Part of a small language model's weights.
Size: width 128, 4 heads of 32, vocabulary 3095, 2.59M parameters.
Training: a variant of SOAP for these matrices, 83M tokens, 2528 steps.
Each number is 128 + 24 x the weight over its row's rms, rounded and kept within 0 to 255. Layers, rows and columns count from 0. The size above them is the row's rms in percent of the matrix's.

# layer 5 attention query, 128x128, rms 0.239, rows 102-127, columns 0-127
size [ 89  98 104 107 102 100  96  97 121  89  87 100  90  98 109  87  94  91  93 117  97 101  88 107 103 115]
[[126 143 133 101 130 119 187 145 133  94 130 108 125 104 130 139  93 158 151 126  78 110 101 102 143 129 110 154 149 143 109 161 124 117  59 118 106 135 132 117 123 156 134 130 145 113  95 103  99  77 140 156 131 106  94  83 127 125 121 125 141  85 165  97 146 137 133 138 103 125 109 129 135  81 154 115  83  97 114 118 111  83 117 110 137 114 159 173 142 101 126 154 141 135 126 124 104 146 100 150 153 115 137 130 138 161 142  82 158 123  89 112 149 119 134 155 108 164  93 103 110 146  76 137 131 121 104  97]
 [113 133  94 144 155  90 118 117 112  80 134 198 138 167  82 122 131  94 164  95 142 120  88 108 153 121 116 125 104 131 179 144 121 150 102 101 127 129 135 150 124 160 136 122 119 115 134 121  90 129 136 171 159  92 105 118 132 131 154  85 116 119 181 114 145 128 119 157 122  79 103 122 124 128 150 127 150 135 144 126 112 120 166  83 135 152 127 123 120 136 114 155 155 114 118 138 128 117 136 177 113 103 120 100 133 109 100 166 161 122 181 156 132 132  95 138  93 137 135 118 110 154  85 176 119 123 150 127]
 [ 82  77 139 132 131 121 149 137 100 155 119  99 134 130 133 144 141 110 160  98 102 175 100 104 137  92 135 136 125 153 123 119 131 101 146 145 133  80 119 112 155 136 138 121 113 128 110 158 113 152 133  66 172 146 158 149 133 110 114 117 125 151 139 134 102  76 109  95 139 157 143 102 132 143 134 139 126 152  84 103 121 165 170 138 149 108 129 115 105 164 117  93 134 167  91 155 131 112 135 128 135  80 101 137 129 182  92 128 150 121 126  91 133 109 159 105 130 152  88 137  72 128 161 130 161 137 119 127]
 [111  68 143 127 135 136 136 119 145 166 116 122 107 179 125 141 117 158 162 130 142 131 108 138 150 122  90 185 126 161 134 147 109 131 113 118 132  84 144 132 127  96 163 157 147 119 121 153 147 160 114 130 193  88 134 133 115 132 152 122 135  86 119 177  93 122 155 109 188 146 155 112 157 120 119 135  88 121 108 120 137 120  91 157 137 164 101 134  85 106 123 124 160 114 131 118 155  97 111 140 140  85  98 144 153 139 116 163  82 143 147 136 120 135 122 167 139 129 145 123 100 121 136 156 102 163 118 114]
 [139 146 136 135  88 163 141 141 108 143 148 144 125 125 166 153 143 139 146 141 144 164 124 109  88 164 138 148 133 154 121  94  76 169 143 124 129 149 139  99 133 115 113 137 111 141 159 151 186 104 163  99 120 163 162 128 126 145  90 146 164 131 136 126 117 125 132  95 137 104 120 133 127 147 124 142 151 142  80 176 116 177 128 150 132 114 112  98 113 114 141 100 113 148 116 146 186 165 140 150 143 150 148 118 157 103 134 105 173 116  89 123 145 151 165 125 142  85  58 124 101 110 126 124 118 114 115 105]
 [117 146 113 140 106 130 125 127 134 186 186 141 116  55 111 141 148 142 127 165 114 157 148 110 126 110 121  90 157 121  81 132 127 107 155 155 146 123  99 128 152 151 120 119 127 112 114 133 140 112 147 128 107 173  42 138 132 116 114 106 132 158 117 160 149 130 106 136 133 152 155 161 147 120  52 106 119 123 125 149 151 112 145 114 148 153 124  94 130 163 109 120 151 110 131 130 115 141 150 140 102  67 156 101 149 135 154  85 146 127 120 129 137 148 155 113 113 107  96 148 158 114 123 126 142 128 119 107]
 [129 116 151 108 163  83 132 149 136 160 129 130 127 109 113 144 119 103 114 115  65 137 174 179 211  96 107 142 105 126 133 138 146 148 120 115 128 139 113 139 100 141  83 127 143 151 121 128 117 114 127 152 155 163 125 100 109 138 140 143  85 153 111 126 121 142 112 103 145 115 116 121 141 121 108 156 155 172 108 132 127 157 109 143 126 149 130 146 137  96  95 156 173 133 161  92 115  56 154 110 116 121 129 134  59 135 123 165 108 119 128 127 153 133 143 142 143 138 167 128 139 103 120 113 163 123 110 152]
 [145 107 135 131 126 123 143 110  94 151 119 114  77 104  96 158 106 141 111 170 156 140 101 103 138 108 121 116 135 113 166 103 108 111 120 153 133 125 139 118 143 118 139 152 117 159  95 114 117 109 123 150 128 128 124 121 119 157 132  82 150  93 168  97 126  64 137 155 138 160 106 131 160 124 143 128 163  77 102 101 138 122 122 137 143  64 155 124 114 119 119 102 117 151  85 145 148 135 156 154 148 147 162 115 142 129 105 135 121  66 168 121 139  84 112  98 171 143  92 141 140 162  96 169 117 116 145 141]
 [115 102 163 158 142 154 138 124 123 166 137 139 147 103 136 138  99  85 111 143 116 113 102 109 133 132 110 183 144 108 136 149 125  74 151 129 144 132  89 133 157 140  69 115 107 153 152 146 134 110 168 145 130 154 159 136 127 134 150 138 153 153  56 136 130 113 129  93 166 164 134 115 112  84 126 126  83 144 118 150 140 148 147 134 149 110 111 110 147 154 130 124 118 166  86 121 144 124 107  93 157 116 110 150 114 117 183 116 118 121 133  94 120 123 166 102 149 104 155  93 145 141 101 111 105  74 130 139]
 [ 97 114 105 113 130 132  94 137 133 112 139 141  85 169 153 144 167 166 153 113  83 108 131 120 124 135 115 131 135 159 130 181 103 120 126 112 134 130 140 140 112 109 151  98 146 123  87 128 117 145 165 120 145 147  87 147 142 139  89 110 115 106 145 141 104 167 110 154 145 139  94 135  96 108 133 143 122 123 137 118  92 115 131 100 153 162 169  87 144 115 115  59 170 117 168 162 136 110 139 150 174 122 109 147 132 152 164 122 111  93 152 118 134 128 156 118 114 153 126 123 138  80 165  77 161 139 153 138]
 [136 126 150  92 118 124 122 121 120 141 144  66 116 126 117 143 137 127 103 116 148 126 114 104 129 125 131 156 139 128 131 140  93 157 108 133 161 105  97 121 117  95 131  74 145 131 168 116  92 107 130 138  87  87 105 135 123  96 143 146 144  78 174 116 108  81 146 103 107 141  77 172 156 112 129 119 132 136 106 134 120 121 160 124 166  97 138 152 107 174  86 139 177 110 155 171 124  80 135 109 167 117 146 146 131  94 134 109 115 131 140 118 125 154 124 133 168  74 126 104 150 103 139 130 147 100 119 141]
 [118 129 159 148 110 147 177 110 127 192 107 143 126 104 110 106  98  86 111 164 126 146 135 114 139 119 112 119 140 134 134 142  76 149 157 112 100 153 134 142 128 122  81 173 145 121 121 157  99 101 158 131 141 119 181 142 156 131 137 155 165 133 106 164  85 162 127 112 157 162 117 117 116 125 164 202 133 140 167 178 141 117 115 119  87 136 134 145 125 150 137 118 122 116  94 164 136 110  88 120 111 134 105 127 101  94 161 142 149 117 119 139 176 138 124 111 111 149 113 129 146 117 135 139 135  93 123 128]
 [122 140 118  97 173 112 133 125 103  98 161  79 136 121 122 144 147 146 118  79 141 158  86 106 103 109 149 163 117 105  94 109  77 109 101 139 101 129 118 135  94 153 150 108 154 132 140 147 145 132 199 128 149 120 125 130  92 137 160 146 109 151 146 116 177 159 110 115 147 141 156 118 120  84 111 143 140 125  80 124  93 152 160 130 141 163 162 106 134 108 113 154 127  86 125 105  89 112 132 112  85 120 101 121 133 153 132 126 124 143 147 147 130  93 102 114 110 121 170 128 121 133  99 110 154  98 113  90]
 [124 105 148 147 117 120 177 138 148 112 113 148 131 151 108 115 158 120 160 104 120 155 137 116  62 146 122  89 103 111 121 105 155 141 120 113  94 135 155 140 109 169 153 135  96 131 121 155 125 144  98 128 147 100 116 129 105 156  92 168  65 125 128 139 123 108 117 143  82 109 145 110  99 158 153 140  79 138  84 113 125 128  74 131  94 127 125 146 128 125 173 126 150  98 177 149  83 124 105 171 125 159 139 144 145 147 151 136 105 111 120 135 158 103  94 142 130 150 149 127  99 129 108 127 144 164 111 101]
 [151 118 151 161 117 102 123 125 131 143  96 153 129 129 152 126  77 147 107  98 122 123 123 153  93 107 148 125 117 125 164 110 153 121 150 157 147  90 163 157 131 138 149 147  64 105 116 109  95 148  69 123  91  85 154 130 138 105  77 101 143 131 161 147 101 142 187 144 121  97 127 118 166 135 112  99 163 114 166 150 145 114 165 110 138 116 132 107 135  93  99 109 161 133  93 130 118 156  68 127 130 139 145 136 119 140 119 151 121 135 117 123 140 145 127 136 104 132  77 141 135 140 164 134 170 133 129 144]
 [140 119 151 137 175 171 125 136 152  99 117 134 134 185 128 142 116 155 101 125 104 135 124 121 140 132 120 109 135 101 150  79 141 132 134 163 164  82 127 115 112 122 142 114 117 148 104 119 120 116 166 112 129 160 184 126 111 119 141 135 148 139 107 117 127 126 133 100  83 110 130  86 158 136 104 137 105 144 108  76 121 112  97 103 148 154 130 117 116 133 124  77 160 103 173 129 167  86 110 105  79 104 152 155 149  87 129 118 143 172 111 101  80 114 136 104 101 108  98 122 139 120 136 169 117 107 137 159]
 [127 115  84 111 167 166 123 122 101  74  95 146 142 139 129 146 187  90 162 136 104 124 153 115 140 138 157 164 182 116 125 133  75 148 100 163 121 148 133 129 161 130 124 112 147 151 128 102 120 111 149 113  69 149 144 120 167 140  91 133 127 101 118 121 138 128 149 157 168  92 121 122 155 138  91 136 133  95 145 141 135  85 137 111 133  88 157 138 117 151 119 120 126 123 129  53 131  90 145 111 122  96 127 117 165 139 127 123 156 122 119 130  94 118 148 145 133 148 146 155 127 121 114 128 101 118 126 174]
 [136  86 125 177 106 123 145 154 124 129 146 168 170 187 107 132 126 126 154 142 136 120 135  87 114 132 143 120 105 129 166 123 153 135  89 117 115 126 139 162 127 110 113 114 165  88 123 136  94 129 138 135 140 180 137  82 118 130 135 118 142 101 130 115 125 111 137  78 143 131 142 107 153 142 160 137 109 121 118 172 116 109 126 149 123 164  88 163 135  94 115 136  90  88  98 139  95 123  95 142  94 118  99  99 127 178 143  95 119 111 166  77 130 111 111 122  70 133 127 129 149 120 148 149 117 157 153 151]
 [ 64 116 139 183 120 131 112 121 132 147 161 159  80 158 159 120 143 141 165 141 164  99 149 138 136 121 111 106 133  53  90 161 105 121 114 115 141 160  96 162 156 140 151 114 108 127 113 126 124 138 111 146 107 112 121 159 124 125 102 102 152 109 134 134 162 163 159 114 102 103  86 150 126 102 141 107 138 131 147 131 124 113 154 109 143 104 122 181 131 129  97 133 124 114 135  85  88 133  91 132 137  92  59 122 132 150 135 140  92 136  95 129 131 120 126 168 121 120 109 112 145 130 118 110 121 115 159 150]
 [159 130  86 136 112 133 103 126  87 119 138  74 127  62 153 134 154 106 106 130  99 140  90 148 110 171 102 164 107 165 138 121  99 104 159 145 169 130 129 129  83 135 129  97 142 117 160 120 164  86 128 110 116 168 110 164 112 150 158 114  79 159 119 127 161 127 114 101 141 127 116 114 138  95 126 139 147 122 119 113 113  93 146 116 130 147 124  98 104 108 125 134 103 136 158 101 114 165 124  83 157 148 113 120 158 150 152  87 138 130 130 154 111 136 141 146 168 159 139 138 132 150 116 156  96  93 135  99]
 [100 180 130 123 108 109  98  84  83 131 128 142 150  97 140 107 128 126 155 120 121 122 149  93 133 131 163  94 153  94 143 167 134 143  98 120 163 152 107 164  94 128 116 105  70 134 101  78 133 140 121 156 180 128 100 122 123 148 105  92 157 118 180 116 113 133 143 103 109 124 161 130 128 121 148 158 146 167 121 147 129 101 127 133 107 152 137 122 101 112 129 163 147 119 140 135 109 124 143 118 164 161 165 148 141 143 131 134  97  75 117 109 153 114  96 154 111 108 141 120 106 158 124 121 110 119 193 124]
 [158 152 172 136 139 138  92 157 137 101 125  94 110 142  93 122  89 138 118 100 118 123 120  92 117 149 144 106 114 156 117 152 128 146 106  95 155 133 125 168 132  80 142 136 117 119 116 158 148 119 130 102 141 102 138  96 171 130 121 116 120 121 158 121 116 112 170 105  93 201 136 148 138 123 121 101 120 124  82 139 127 132 115 148 136 111 145 144 134 126  94  97 127 101 139 138 128 157 156 141 119 139 155 181 127  67 117 149 107  66 159 111 165  93 108 159 123 101 128 136  84 142 177 146 127 132 115 120]
 [132  94 165  86 122 151 116 145 169 123 139 121  91 144 125 169 111 122 113  88 152 110 121 111 124 143 132 145  99 137  77 130 140 114 123 140 133 141 126 134 104  98  85 136 153 170 155 125 149 152 138 136 125 154 159 153 114 173 123  84 128 132 110 144 149 157 110  63 155 108  91 145 123 177  97 116 129 120  80 128 131 135 145 133 133 103 119 107 144 149 119 111 147 121  97  89  92 163 113 101 139  78 145 130 139  77  90 130 115 118 120 131  86 150 144 109 137 123 130 176 145 136 124  89 139 172 111 142]
 [ 90 125 143 138 167 156 139  79 125 150 150 137 139 133 142 123 111 135 128 162  98 133 159 127 129 162 141 159 142 104 166 139  76 114 152 139 103 134 138 117 138  93 164  85 156  94 116 122  99 119 102 117 143 136 155 112 100 107 155 146 176 110 122 157 168 114 133 146 179 137 121 140 168 119  99 135 143 133 111 127 158 132 130 143 113 123 107 142 138 105 115 124 161 136 113  70  97 117  96  86 138  76 137  99 121 112  71 147 142 146 113 130 159 103 140 161  90  97 106  90 152 136 119 135 145 165 144 122]
 [111 169 115 147 141 125 137 158 157  94 148 159  65 121  76  81 170 108 158 127 149 110 129 144 153 125 151  96 130 119 103 151 116 133 126  81 124 121 142 150 134 140 138 115 118 119  87 152 103 160 119 108 115  76 113 115 169 114 135 117 148 148 158 123 127 154  85 124 113 157 146 112 125 125 142 145 112 125 112 131 142 123 119 104 119 181  86 115 138 125 127 121 145 136 157 155 140 161 131 166 160 100 124  91 108 134 102 145 101 133 150 117 128 124  82 117  89 120  80 128 133  81 121 103 109 100 153 179]
 [130 121 142 150 147 122 107 142 108 120 110  91 134  86 156 160 128 106 112 117 115 133 111 156 105 159 115 140  87 127 132 132 160 124 149 147 104 168 130 134  90 162 120 165 138 126 143 139 145 116 148  84  97 125  74 150 141 133 174 176  92 138 128 126 127 118 111 127  89 135 132 112 108 122 121 142 156 144 159 101 182 116 155  94 134 154 153 106 143 138 149 149 173 131 165 118 117 140  90  90 102 152 100 115 105 128 108 120 131 140  91 173  86 116 123 114 167 132 183 135 125 149 106 172 159 101 115 114]]
# layer 5 attention key, 128x128, rms 0.237, rows 102-127, columns 0-127
size [ 94 101  94 111 104  92 100  93 101  91  98  93  86  97  96  87  88  96  93 100  99  90  96 105  89  98]
[[ 96 108 131 123 126 118 111  82 112 129 155 137 123 174  98 165 122 134 124 103 135  76 126 154 102 132 183 134 149 124  93 147 159 131 135 170 171 148 136 160 132 116 104 110 163 101 130  84 134 168 149 169 128 143 138 164 154 113 122 151 157  88 157 154  91  80 133 162 122 149 153 107 129 124 143 134 115 116 114 108 120 119 105 135 141 122 125 152 103 115 165 103  98  99  93 126 108 120 136 137 154 115 114 116  91 206 105 120 112 137 119 120 152 131 136 163  69 135 114 120 138 123 119 118 130 150 128 110]
 [121 154 125 100 129  99  87 104 103 128 139 121  68 121 103 159 159 132 147 170 144 149 126 127 114 164 118 118 129  96 101 130 134 148  67  87 154 107 114 149 120 115 153 143 115 141  76 146 142 140 142 136 122 125 110 154 127 101 104 133 108  70 167 110 114 157 127 146 178 169 140 106 130 120 154 122  82 109 125 129  99 135 100 137 159 143 106 133 117 121 100 157  69 125 106 114 108 131 140 134 100 111 102  99 143 121 147 133 134 165 162 155 141 114 126 143 116 125 163  84 119  75  93 125 128 153 124 107]
 [108 104 126 140 121 172 115  94 150 129 142 144 119 105 147 118 116 134 167  87 125  93 110  85 134 118 131 131 124 154 118 104 117 107 169 162 122  89 113 102 158 141 131 113 103 121 124 156 115 123 135 169 123 130 113 178 139 146 133 139 142 113 181 137  80 155 141  88 109 108 129  85 149 145 113 130  70 173 111 119 152 137 122  92 118 111 136  75 143 110 104 146 116 111 125 138 131 132 126 155 121 126 134 125 138  99  82 140 178 132 124  90 103 124 139 155 143  95 143 113  95  67 155 108 180 147 120 130]
 [140 155 106 148 166 174 145 136 121 143 125  84 160 180 113 154 117 114 166 153 139 126 141 145 115 109 129 170 134 146 138 154 117 125 128 108 113 116 112 109 164 133 174 113 165 119 116 135 100 134 110 151 159 176 129 132 148 155 141 124 119 102 105  97  99 124 113 139 147 143 129 164 113 161 135 134 130 146 153 154 153 122  93 112 133  92 124 172 198 113  93 108  98 118 144  94 138 122 124 165 127 114 160 192 148 140  86 143  91 132 136 130 150 118 126 125  89  97 115 124 137  87 145 135 112 170 142 148]
 [145 140  62 103 147 164 120 143 140  85  87 151 127  95 156 111 142 132 114 153 156  90 103 139  86 146 160 105 146 117 127 123 143 145 148 137 114 137 130 120 138 143 145 149  98 146 132 137 122 160 127 150 108 145 147 132 155 131 183 108 139 136 140 106 118 149 139 112 118 106 114 111 135 144 101 123 119 129 119 148 131 168 123  82 158 162 143 115  84 156 147 100 128 147 142 126 162 133 137 130 174 139 141  98 137 111 148 120 144  85 129 143 124 162  90  73 163  83 120 160 130 173 115 119 151  58 133 153]
 [107 132 108 148  83 121 110 132 162 116 131 128 126 138 124 111 155  99 160 165 127 133 152 107 135 102 152  63 128 135 137 109  79 161 124 130 158 111 162 144 163 136 141 113  89 146  92  93 149 183 141  98  95 120 123 130 134 109 115 143 119 118 104 133  82 136 133  81 130 152 164  95  92 108 111 143 163 105 127 151 183 120 114 120 165 106 149 119 106  90 131 146 165 143 121 160 161 131 121 136 139 108 160  89 130 136 112 106 119 125 129 123 119 122 169 133 122 138  99 149 118  99 125 125 107  81 106 181]
 [121 155 150 140 116 132 129 107 103  86 103 106  81 147 180 155  51 148 120 117 127 159 128  96 170 105 138 148 147 125 139 121 147 135  77 141 147 106 125 141  95 112 117 111 119 145 165 113 114 142 126 129 172 139 138 136 131 126  89 148 102 113 170 130 113 175 104 129 118 134 134 125 100  91 128 121 112 136 162 182 142 135  90 124 142  97 123 164 170 120 110  92 164 111  97 172 105  84 135 129 107 122 118 137 122 132 133 159 108  93 108 113 134 128 164 134 113 142 128 107 136 104 132  85 154 150 132 154]
 [ 93 140 128  91  91 130  90 128 100 143 160 135 123  88 149 102 112 132 145 167 134 140 120 109 122  95 178 153 115 108  53 134 123 132 121 119 145 154 133 135 139 118 139 138 121 114 103 119 149 135 161  90 118 116 146 119 121 128 152 109 134 128 130 148  88 144 157 164 133  99 119 154 177 189 105 146 124 179 122 124 115  94 137 125 147 150 152 115 122 127 138 103 154 147 188 103 126 120 105 113 156 144 126 120 150  93 143 105 146 151 161 106 117 159 171 174 171 123 156 129 147 102 133 160 114 147 141 155]
 [115  80 105 140 142 113 174 121  93 131 132 147  90 127 104 145 138 120 116 114 135 136 115 111 104  82 111 149 122 157 148 153 119 110 149 159 143 137 100  86 148 143  77 117 140 175 135 114 125 107 189 179 140 130 138 156 108 134 155  98 120 163 101 159  84  93 161 115 118 119 132 153 135 109 131 141 143 195 130 176 119  88 159 127 145 115 156 135 138 132 124 122 130 159 142 118 129  85 116 117 134 105 126 167 170 120 121 115 149 130 108 120 116 124 155 154 175 135 155 149 121 129 131 111 142  71 143 125]
 [113 131 140 135 116 156 112  99 156 118 119 122 158 161 142 161 130  86 150 107 127 126 107  84 142 117 187 114 138 139 150 125 153 118 137 130 185 116 153  95 107 149 130 152 140 106  98 157 146 142 126 107 124 139 107 169  87 162 141 186 113  87 177 140 123 152 124 142 139 119 138 175 113 126 117 155 143 120 136 165 117 103 117  83 131 118 131 127 140 163 160 147 123 142  76 158 112 119 185 135 152 117 142 176 159  99  95 117  79 132 132 161 154 115 115 134 143 134 133 159 133 144 136 119 135 156 152 136]
 [142 130  75  84 112 146 124 130 101 128  96 149 125 131 113 146 102 146 124 145 157 178 100 108  57 126 109  99  81 159 128 105 119 153 103 131 166 127 101 127 128  97 164 166  91 139 146 116 118 120 142 133 113  98 124 124 110 107 135 133 142 102 133 129 124 148 131 123 127 115 124 146 140 122 130 124 120 138 112 167 150 164 139 110  84 111 129 121 116 124 138 113 144 107 105 148 155  64 115 157 126 171 158 135 130 156 106 175 111 156 174 103 130 169 152 158 125  88 127 183 145 150 130 122 142 161 168 137]
 [131 121  99  99 121 156 127 133 131 111 116 131 126 138 127 125 116 140 147 158 124 126 128 128 113  95 144 125 115 114 117 119 112 148 144 168 114 162 140 185 149 113  87 115 107 162 146 126 124 127 125 175  86 132 100 126 144 140 102 109 129 169 119 126 145  97  87 102 108  87  99 116 127 162 126 140 134 140 122 167 116 130 162 146 178 121 146 122 100 175 130 111 151 107 129 129  76 152 118 108 141  99 151 163 117 127 216  77 134 119 168 146 115 130 103 104 135 152  95 121 149 174 113  73 151 114 125 120]
 [124 127 126 137 174 164  80 121 125  95 149 109 151 130 162 153 103 114 123  85 138 144 111 108 142  75 109 125 110 114  86 144 120 116 131 110 164 124 157 167  95 130 183 136 129 147 184 117 156 124 160 113 120 147 148 119 140 109 121 145 121 129 125 103 127 136 148 107 114 204 139 119 164 124 140 138 104 140 113 114 116 154 163 123 138 133  73 168 149 133 133 166 110 141 127 103  95 122 128 140 122 121 107 146 134 150  91 114 138 145 152 129 149 113  87 129  82 125 191 116  84 112 157 146 124 111 134 149]
 [133 109 154 115 141 152 111 107  94  88 106 100 175 119 122 116  83 132 150 136 149 113 136 144 112 120 169 114 101 129 158 156 134 114 144 121  92 110 102 100 107 136 112 111 137 128 133  96 130 126 137 136 158 134 131 115 119 169 122 155 102 116 151 125 116 114 138 169 111 125 105 131 126 113 111 118 131 151 166 183 150 123 150 134  94 129 101 175 184 179 176 127  71 106 122 128  86 149 151 142  96 132 105 100  82  88 135 166 141 155 144 142 146 121  93 131 104 103 130 166 145 151 146 144 102 117  91 118]
 [150 147 135 142 138  88 107 121 142 148 132 152 122 131 109 134 134 158 104  97 128 102 151 136 118 151 107 130 138  75 135 130 133 150 128 129 132 132 181 102 127 137 148 139 106  77 102 172  93 111 119 114 126 120 111 125  78 137 111 109 186 108 132  93  97  93 147 119 103  85 103 116 136 176 127 119 131 130  92 140 139  72 151 135 203 124 165  80 149 102 164 162 178 110 149 153 132 136 131 124 128 165 146  85 132 119 126 136 100 126 145 131 113 159 153  97 126 135 143 148 110 155 149 130 138 146 114 123]
 [112 133  89 104 116 151 112 127 133 106 119 114  99 151 144 121 139  95  99 129 146  78 175 104  90 150 115 107 117 162 148 160 121 159 128  76 128 117 125  92 108 128 147 155 131 179 148 128 121 107 153 108 116 165 154 135 160 129 116 180 156 110 132 119 104 146 135 120 114 129 148  79 142 168 158 164 168 128 126  90 119 118 121 123 121 107 171  94 145 130  89 117 161 172 147 113  80 109 141 160  98 164 166 107 113 158 137 129 136  94 101 150 149 121  96 147 138 131 124 163 125 125 155 123 102 133 139 130]
 [152 143 126 124 140 130 106 111 101 125 113 126 103  98 127 124 145 120  98 167 121 120 113 151 136 137 190 104 209 133  97  77 126 121 121 121 165 165 112 122 123 118 114 125 145 147 151 144  83 118 113 130 135 161 135 133 103  77  99 143 152 107 142 105 144 126 132 113 141 128 110 159 150 157 139 119 136 127 149 109 115 123 158 115 120  69  69  89 112 148  91 147  80 186 111 124 106 109 122 146 114 105 123 125  98 152 120 125 133  96 167 168 152 141 107 127 110 158 133 167 101 120 121 133 155 111 144 120]
 [112 121 166 120 124 134 140 105 136 161 136 153 136 153 103 141 122 127 124  99 127 159  89 137 127 133 126 104 130 115 121 163 131  80 102 164 110 123 174 134 146 135 123 115  88 134  95  85  41 126 128 133 121 109 129 143 124 136 139 109 132 119 102 124 140 140 156  82 122 136 133 128 145 108 146 131 147 137 122 119 102 166  99 115 143 115 154 115  95 109 121  96 155  88 151 146 100 163 111 147 111 117  64 103 147 109 120 162 122 115  87 105 160 102 105 127 152 173 108 109 102  83 150  87 135 117  75 115]
 [105 101 124 140 131  99 129 131 124 122 103 150  83 125 132 108 129 170 142 142 108 119 120  84 121 106 124 116 111  95 113 142  84 140  63 117 181 122 129 109 122 129 151  89  96  80 102 125 132 162 154 149 130 141 119 110 127 127  94  91 130 129 147 101 140 158 129 116 106 117 125 126 136 131 113 118 175  82 149 169 107 142 168 130 145 121  98 119 124 141 126 118 113 129  92 118 136  95 108 172 163 108  92 100 188 151  84 114 144  90 139 119 118 117  95 105  72 111 149 135  90 140 111 129 116 147 156 110]
 [111 144 126 174 112 152 128 143 136 153 115  69 119 130 111 165 120 124 124 143 142 136 106 147  87 115 121 162 111 116 140 117 130 142 169 102 140 127 162 131  84 114 131 144 115 150 101 151 103 147 113 144 108 141 117 134 147 161 164 100 104 127  87 153 123 127 113  87  90 144 132 138 152 102 142 121 133 148 176 188 152 102 120  93 123 156 105  86 121 139 154 129  86 118 130 111 123 130  75  69 159 113 102 111 134 122  78  79 165 102 136 107 106 162 109 141 130 124 148 116 130 142 132 138 136  92 135  96]
 [119 172  87 101 142 126 139 152 124 137 106 110 120 113 100  82 114 174 143 129 141 147 119 113 148 174 144 126 104 118 139 133 143 131 120 122  80 134 134 106 111 121 146 118  78 130  69 117 144 146 114 156 129 105 155 107 105 125 139 120 180 145 151 154 101  87 122 143 170 154 160 155 145 121 116 130 163  95 161 127 133 122 126 138 152 177  92 127 132 149 100 138 148 109 130 162 149 156 104 106 137 114  85 182 127 180 122 131 149 175 103 124 119  93 161 122 140 151  91 115 115 139 139 100 111 135 157 113]
 [159 152 126  97 134 100 153 143 150 124  84 116 153 115 151 136 132 150 162 103 115 121 132  84 111 135 128 172 124 113 106 155 137 126 154  95 124 154 113 127 124 108 133  99 111 122  85 141 110 147 123 113 115 151 161  80 123 104 142 167 150 114 103 133  90 134  83 116  78 117 102 125 145 133 149 162  91 120 149 160 143 133  95 110 147 144 129 125 104 149 158 135 125  89 146 142 132 109  90 128 135 162 129 157  90 139  91 151 103 124 118 152 123  94 118 131  74 106 158 132  75 106 192 120 106 114 163  98]
 [144 129  86 145 123 117 120  90 122 130 140 123 111 155  99 144 134 150 108  63  47 172 111 113 103  88 162 128 126 119  94 129  98 175  93 124 120 106 121 124 144 113 124 113 135 120 163 144 119 136 158  98 136 108 125 123 122 145 131 127 101 122 104  93 165 147 150 142 108 143 110 118 141 151 143  89 127 106  76 102 101 147 111 154 122 146 134 143 107 123 129 108 159 155 164 103 159  88 102 170 151 178 107 112  91  88 123 140 120 115  97 156 127 143 107 134 140 119 120 142 107 100 110 149 163 140 150 109]
 [131  96 129 132 154 103 185 151 165 135 134 126 137 179  92 104 131 148 131 160 126 125 149 138 118 133 115 130 182  90  93 128 113 108 110 118 102 145 176 142 109 113 129 151 130 132 118 119 109 116 161 118  89 146 163 204 133  98 103 150 158 112 115 120 118 119 146  96 125 143 163 153 162 165 136 115 133 129  65 118 164 134 131 165 139 124  94 172 134 126 117 113 148  78 130  96 132 131 109 126 111  69 131 121 137 155 124 158 131 138 116 107 142 102 157 122 130  83 146 105 151 134 154 141 123 131 138 152]
 [ 92 162 107 132  91 118 149 160 140 149 109 157 141 116 127 111 106 111 195  97 104 133 121 169 119 145 163  79 129 103 138 160  85 136 139 152  89  86 147 164 107 135 121  97 124 111 124 137 125 106  89 104 123 134 147 115 142  91 126 106 132 153 135 159  85 151  94 101 149 147 130 126 105 126 142 156 153 131 163 142 105 134 113 131 113 168 163 136 147 143  98 143  78 142 164 134 172 115 128 145 112 121 128 129 145 109 124 191  99 132 108 121 111 101 151  75 118 148 135 140 164 124 120 130 139 110  94 140]
 [164 135 170 111 125 150 153 191 124 141 157 154 114 112 145 113 138 136 129 169 129 125  92 153 161 130 109 137 155 127 121 129 139 108 103 132  99  88 107 124 123 138 112 118 112 175 149 138 152 132 154 111 162 104  84 130 104 113 126 133  66 111 163 134 137  99  87 122 119 142 138 103 151 148  95 142  96 107 114 145 153  90 142 135 118 140 119 148 142 161 147 172 152 150 125 121  74  83 137  93 124 111 144 129  80 122 140 104 145 144 145 127 108 167  97 150 110 156 114 151 172 158 148 143 149 107  93 151]]
# layer 5 attention value, 128x128, rms 0.251, rows 96, columns 0-127
size [ 90]
[[148 123 156 123  41 114 120  99 126 139 122 113 144 143 110 165 139 189 118 106 116 124 151 155 143 145 161 124 101 145 114 133 130 116 137 129 108 146 141 124 135 140 134 151 126 139 140 144 104 148 147 181 162 129 126 111 151 117 132  90 110 110 121  73 111 117 136 123  86 103 151 140 127 147 146 152 145 150  96 154  87 136 150  96  78 141 133 194  95 155 124 129 132 152 140  98 112 140 128 104 186 108 140 119 127 116 116 101 102 119 139 118 102 116 147 120 113 150 119  66 127 126 150  81 110 112 133 165]]
# layer 5 attention output (transposed), 128x128, rms 0.226, rows 96, columns 0-127
size [ 94]
[[151 114 143 128 151 137 136 135 132 136 138 122 139  83 161 111 116 112 121 171 107 124 138 171  98 158  85 162  95 139 139 159 135 135 125  84 153 129 137 126 108 142  97 158 132  86 132 111 124 107 123  96 111 152 125 133 120 179 112 115 102 131 101 117 169 134 137 104 133 127 138 124 151  65 144 124 125 132 168  88 166 101 164 108 151 144 161  73 181 115 177 147  99 137  81  97 120 134 107 145 132 103 104 113 148 150 113 129 108 153 117 137  89 106 146 147 162 134 114 131 114 154  81 148 148 122 144 108]]